Each number is 128 + 24 x the weight over its row's rms, rounded and kept within 0 to 255. Layers, rows and columns count from 0. Numbers have three digits each. The size before them is the row's rms in percent of the matrix's.

# o: layer 6 attention output (transposed), 448x448, rms 0.332, rows 149-176, columns 112-223
# v: layer 6 attention value, 448x448, rms 0.137, rows 150-177, columns 112-223
o149 095:134146149133153111138107166119112123104158151071126150135174119162168139130191135107141112082102184123116146143149120140133106132120111154132139119118127120125137139097150153124107121137130103121137112094162126109132180106153098143133137114194125191103142165157122159117132178087195122116130121129132149155116131079156158151099163101115
v150 106:142170160135155121093123135126083109169117177119174144128104110149164161160095058147137159124131094151154131118145141106118107117118087174090121133092128095142141096117082153136135122144136105123168114153129128132146121167101105157111175139104118101101100144095134129113082110141102147146093149150080149126092132119143131150099128150090
o150 094:122044093133110106148154141137147147107175112130115128122149089135072098090140138131097117076160140096110084137106105131111112173109159111131165140148127156113094151140164107140116123113111127164083120124105168114143116123133161140107099174183128145152141151122107115137151121108160141110131132152181101124143135104123165112165129100135
v151 103:160114163130109147141150145144143112127157117110078121130105134100141131084117106130097079150110114148101123120110156108085127119139145135161084166142148103126092132110077135139163127153071194097130092128155158123112102104161084155139100109171152136092155116172148160125130160145125119112123112150112104200116102144164167149163117092129
o151 098:119125118133075109140121107110136151114106123137136133073147149146111155142126162122150158114155100110118123105168098152147107095108130073083153110147088135140180089150187123127126154092127068116132158095119130138134140154107147145105148109151129129155141145117067118137129071092135103135128148120146153090158119128113101141101150095146
v152 099:157112124148115113137120082128093170130165119122145073110077106102162097194137111106166116105113151121163094118135143095130102106128110125145122105143163127090097139090132076098134140115171127126111171155090150141126146141154127168150135116117111136116086123092130126105113176107133150114140198143104118128119118094124158121129147165128
o152 089:084144134105138143116163179145140097123094164124156141140178125166138167090093113155080128144152122123112141116134126090102090153106124126094157153108081157140181108161143148157129123128139123151134127094134113118155119131105103111098121139125089114095146132139137147145183091112139139138089143116154081124114147161141140163143121093168
v153 107:147112139131139124133122126124095129144105104112127140103137116200128144103128119114162154143118130128141128166097145122144165133109154128140158124114110130156143174141110120170107148132144150103104128116165106122179127186165098154114138133097107108135111159162156126113106136109142133123167101111102139159100116134169135180131114053127
o153 100:111133096103141132140116136139132108098129159178116155134139151129146122162116119145116078109141124101124132091168088122117068138101105123133112106158108126124128113126148123082137100113153101117156129154116123141117137088124172141107163133176124148150158126150115141138129099089094119112124140141152113122135127089119138084162117160169
v154 097:113132120130137156137148140110137101131114077126176107139078121076122130105106125165091143116075110138121142152173170131103163135130072119126123167127136122072144153130092116132149116114145117172121126143104108148118111096082134108144122171115100106153102118091134110176070118133138178158139149161142090092145107124148109136100093148134
o154 089:100119147139153097136117137121141143107123148127069141119145099169110154154150126123142118132188120135172147131118085132139093123109179113138149163111140154132130128136115137132143133117158128110131123122138155133139083165139164170128132121112125137124129118183144151079100128151116099102094143144139168152105137127123126091164121141102
v155 100:116157127153133117116138097147123135151099117120145130149138156179125139155109172111157100123161137096160116133170120152169160079134148174174166112162153162130139116143116108145189133132135140118133124131123115121126142142098130125131125127113109079130138156091127093143129175136147136110161138097190156083134162125126140090149088115153
o155 095:135086129114116170118136156121146113124144153132144104126161108088124118140117115116133144101138119132124126139085139122123119133124097115099100131113157102123111146116118135144068113154113111116114145119116141112131126114154091145140095144148128170123105111125154131150112073139140122151093103141078148142112108095103109120134188139111
v156 096:137092118124110125120085143147123147088108116134181119102135162126116125152143115106106132155112124167133152147170125133106066130140130138130163149131156114104146142152109102154185173128117122086116102137157098147143164111124103082066121122083142136111148107145115099145151122106141120168139106112129079129143122168159147104136139119223
o156 095:119157137126143114196111119109134088148148160100127141144144097129137115096124180147179118110134119100107148101109190103115160136146131122127121111131073133153164132119159108116133106107130127129147162140108149089100102129131151138129154148144112137134122134119181176133095118140131121116101147146110199144125133150123100134120125125099
v157 096:129175140128109125138147144117137126123179112163148161150111098121102098061104156138106151120125136168171150151139095083084185129171149104150118125113142158138105121121108128092109115124123143108134136113127117168091136108152141144120148116143127114133123155166136149109165144172121147111128108122067111060104131069134149109144134134115
o157 092:117096106136150119109138108104110118108118141079117064089106158111177096146133097077133125120137156086105084117137137159127067102078115130098125162082126096167088103155136117101166163090124141116146114152154152113149136148063109107167112137115119142116152146126070115156099088127145140125131184142170126156137125124131119137130106137174
v158 099:117123138116144105088151133125099145110086126164127134083146125131116118147113142102141114125095152124147134131121135163136117106147109140129114127101097141123151131126110093140093135119124099107100118112118107079124191168144120113127125120184140115100147128132102123155141162128124103122168133139117140140126143155114120145122104110117
o158 098:105119080114115143145080124108129075127122126109157135200150127121148139130164134172129151154137134112153105124151098104157142117079142115153131120140133130118112163119109147120134103107165135145145137189119097127155060143119118144148116113125114128095152125138132120098093087096137142099118124134152134105144096102132145119118156133099
v159 099:112141139151135122163122159134134129158168133127139117132155096088142183125148164139169137148129141069123157119152138133132123148114124163102145145078175106125127165092144132131113101116158120093128149106111148117160111080123094122135140066151132160142129165130110157074158141129143123177177129090161176137115161143123094094148109096100
o159 095:140124133098141134146164126155129131124156097157151122147095151133104081122084119111147147091121110145120092119111139110140096090116114147153138107195092136137111101178125104102142137112107142162131127108152106169137119155115124150148152171103124076122159087098127110188114128144142127107116111100112103096124092123127127124120105152143
v160 094:067134146131142086084120161091139114108123126106120112151110120134131082150175137151108147152097151126137128135138126141161113128151133120171174149165169122107211139176135134102103111158147106141095145161103133121144097166117128112135118121109126103113149143134133123136097171167175108156122152173139144127128172081114164126154125118136
o160 088:117125107122159103134142080171139130122140159194152107122154108166121117159128114094179104101154103118148113127155142120117137142104117167129078127117116135151096107136137139146148135112117151115137116095115164141109144156105100165165112135151116151119127114129091105103169130128151143136157120145117123121107120108142099136142149115121
v161 096:139100169135151145153175140170070129130127112141165069125188115113148128107147141131151127100109130146134159143155099145157142114129092132119110142157181103134112129147124149121085152100127120155131164092146148147110165121093088116123132139119120113151146144126141120145167120183131179142137164147165125111168132081106125107155132163150
o161 092:138123111112116118139154137127138160163125112128138170137087153122154115144091086137095132152168120137116130126123134109095146136163161150153121135129077156137132114127136140107119114150120104115111142128103096140138125117185140133117115106091186150124151135132141141140087130096121111126109080108063152141115116178099095110111104087078
v162 098:141164137106081058151123133142114131095106119125126117117127124076136157107126141123183112128133110154130123134128146151110163136112155123125078120156116129122095165114145187083131156177167161107146113188130073127133187142145121121097160084115161131073114118113137125109147151127157134141080123147145149104142135124120121112153105115155
o162 097:118108143115150158106136120158108140097150122135136122112143169144130137141164123115132160138162146135131107130114110151146131145137058137121173139093154133064130118163097080153088087136113142171107116108133129092086091116110166124151115157153138109151133166113124127140112125153118104101132087122132151132134155097140132117124132095144
v163 098:107128106093114104131124158111112150133112120106159138148088130165134127080125129134142115062182119106098106137135148133086094162152112163173143089122114165127143127121090140113094112104237136107133129138123128105117138125108117146153111095085144120104102163131141138109121164118098166115120143123127146138150124153153125100156163137126
o163 093:096110136112137152135127116128165120101143095144106123106168132110140141168141131138132115145099112168134135105106101143166146110157174092129154148139174115088118128111156111144148165136077105128123123132176125148130112127126151125076121146146126132135180112088145125074157137143146090123123119137129109110117152124133132157118118085118
v164 107:134095129103088179107116102131176103157132148097128083143093111088110107083138173090156113101143138118161149138132093078136089106158117115164098147136090106142124150131142146142125141121142163112089130144102148134108143132132157094153122076145158135059157122141145132127167104145112145163151138116127130145110125089151156141095110104172
o164 099:071140133127163130089139150113079138132111135165104152119145102124109132130082146184106124138145146162105102133112144176130165143103163122144184159123158164137081143141137091109134125121099110173179160105167117165147092133130120150124136149116136142125151126127153104166091120113149108150076138183108139127122103117103089105117165106121
v165 105:124127120181097158124132155169152123088171165076149120095135073085114145175105120147105183138156128120130137135137093111128119181136106136109087165120121111110146157118091126076109166127111128129113164108157123127118133115070153116102122142135156118150150160116125111118157158146072181129120125134160143079074150088133150131151120170148
o165 105:095122111097180129115137094124085109131095093163121139170116126149144082099114110096139073106146116181148106130126135116147164100098140159144162139137144147143094084149115135098126122124139104112127127168090096146131111133147117106103115162100106158144113125149093179115116106110188103087122132121097131121155125137135108079129136133127
v166 106:153115136158097146158105169153116120143110078112129117174113141122099112113132135127149091121095136102126084147123186136140128129160103130116153127114112166138146125123155159147125080147101113050093159115093156137132149104133127133112143104100110117128103114072178084152132101140130082124131170125122176174126095108100110141129109118125
o166 092:127110158086139138139173116119177141133135145125107116139103125106117149138135130128156149141102107162161144127134052164142152128109147136179111151097134104128114152127131143078118145109159133148157079121172109114138128114106130116158098166146118150118156131142117165075121149106092124167138072152132126119139108127166129103127129159116
v167 098:143110142124160164149124098134109113096090158123135062131117094113098179152145126136108093124084133132160116118111126085100157138155148143125117161143102120118101149112146095162099110150098137136128144138154132121127175105109160137136134141146136074145100182114091144095137146123117122112093146139112128131151164130155117070085141148134
o167 090:103105110114069090123093085134136180156125120146162165151143124149141088122124156131106159156156095145116124135127122161129125121145104116118137100083132201111172090108157177087159134107124145132142127072122127108116067121105087129106147146108111194123158131161100127116124108109164148130165129103110136114128135155107158163176146104154
v168 097:114115104174126193155136146135121100135103139132114167124100130142131124134101144108109130137152165151160141142163117142143142116102120114145116102107141098165112147160173200128134130119149111162170098154139126099110144130124131168148143096170106112141183111156068146159118133095122152175133125154119135149120123112142088136121164110124
o168 088:119148126084069125092154114155121119144148166152102099127164127113111163129133113140173146140123100115122113131103145140133114156146135148135089130104086164128135106106104070118147116119115105066133171141136122155147146116113129117119131131126118163127106125116179119103137064150088099118098150099153103110139115152101163121107121134154
v169 098:151128137105147130096087163142121085153161124142094121106126157141138118165122137149103110126156130128158148115121084115104105132113126115108129107110134143106170147101121110134152140133143141135130136099151168111132131139144131130129148112127117120099149085121156142151084082145154161104135130111161107104099161058130132104110146157163
o169 096:080095111139083114115154103125109189133078136127148143127098097142116117131121155124159184164141111134082144137129173166139152174149179175175131124155113145162108159125112125181146129122107111129126124133111123119165110155138117137140092160103173120140096155128091113134179125104143122144137139127084108154133115153112154144155107106110
v170 099:147138123120105089124157132143120132104164108134146096108136143147135153164170121146136131115117128092135155103094139086149087087127144135168157111108101075104129136123138112125135142107120150089125126119100159111107133114149131155177110141155131152118126115095142130108099090141100165149107129110100129097171112187136146123138105139147
o170 098:158107167145122160112098095150111158161109171152115140148124123130110124104121112110087108136106124148153098143151109140122148094129143166100105130142119169152106112117116098112129111174167110154168139108146126128167149159123134099074120137110087094144084146163123162113124162098133129108135109100137154137089133126155104133128144088096
v171 098:135119124093168143085124113118140137113136139110140133096112097078153130112128157093168141111145156176191130155146105166100122134125165086078146138135112148128135130127117084154154141126137122147116105130135128120156125148124098153123114129108159152105098122061138153159131145115095131117135109172100118165094129166099110093144083138137
o171 093:108153089126107145151151146151131102128130101148093112144124144165148131117151121156131137146115113097084162140119121103114137106093062123165123142115160149166118094134154176125127112170121156113163143155118125150063115151103130108157149146156132134142164072172124110144136114137174110170143155145125089056141145101178158165129138153164
v172 094:143102155107149100169106089095148086104094101090139115140165116119105122112169115117119114156099158119137145179123128112121151122125118125138083142107137132102145102125126145117115134165166157131106079153127112145143130146095154154143167134112147153107088144099117152119164138083116115110153136120130134108100139090127115156114143140111
o172 094:109182091130134163106145149121154137148162148136102158108130167111114152124121125149161109118139139127150124125126144125119091132120121131108163126154126136144114125107115120136091137088146110121130175148126168079068107154137094097094116102151178152139170132107113068138117134165134155114115156148149109149166133130140180121129164111150
v173 095:142151129115169107148140126115136127118136137155113146156104163136122151133126120129126122142161117106111095124167163136141083121095107158147132084148159129103139171111139165124164157136087072122099129131149156153121089061100109164126160132101124114126135100122156117121130151128192146175149102157143101104139117134106123144098116136136
o173 088:104105134144090143076159140168130167194160142122107131100144077112140126128127109142131124098134131110160142154107100159106171103161130122086103131117118135172118077162112107152109090117154141125112127079116105071147114143129154123155121122166162075108096128148136144143133144139080108096148197080084131156119137124093139087095136131131
v174 098:114098140143117124180120133133099141100162097153081136135079111131158154105134161130164149142077123097137135133115117128135128122144090152147123105143156127141148139113093159136064083155137112118121174130107088090123148114115128150137174156146097159184133114128084125093120137056137105126128119133130099116127082120134116127110115146117
o174 094:158178133100175107115161108150132108147087099116151113174192131116130079147136114109125128083117126148114083137132124129119134133111123123107106167104099139122099098131159119105144107091152138116108092110145133175118092147135121134088119134125152127126150163143119137150127130151143141119124150135115159132114182115153168108106144112166
v175 103:127134084121107112109122172107157109161158123159098158139200135123146131091139112136140109120129132103133127089131120178134157138164158134123118169145146170122147131125137100108082139109104123148144151076134167127105122109145136121152191146137118099118096131144088141169141148149074165148088101108136177128132157158122097133138109114104
o175 097:132094153140080186135110128114092129103112148119165165134124093160119126162097140138113104145150119160103084164100085135168118072113116109138123120129115117139079163121112156130154167110110083141121149153131077118154135089125177106091073120115148130146166117080136135089104142104152090115137169122104071094132132141139143087133172160091
v176 097:128153151174157163112137144106169147091106121127116124131084092111111159101143075129114059126155138110164127105092103157094148157152129123135151111077138163123119149145124128112105127143146141093125125121114102118143104148113131154104120086129133138123129154129103142133147105117111139101132147070154113149099122142121125138105201141123
o176 096:150104140108135172115105097107114122126117131133141154121145141127141123156085161080128139138124120164081087133174116118126072091103136129083102158157121093127155154111123124129123115101132114159132142150101168132147158101124124131113172164101106149159160137134136126113133110126132123146144169138170149125166114116143122121130108145108
v177 100:159115153104129124095104108146098148163134133120159112151096150107137143121150150128140124119150106124117119136097136130098162081139126134122137127135152076076127100140116121140171093149149076099110118160066083130159188143094157145116151137091130121097144147149123140130082162101175121112148116132095132121139128139112129157141158145121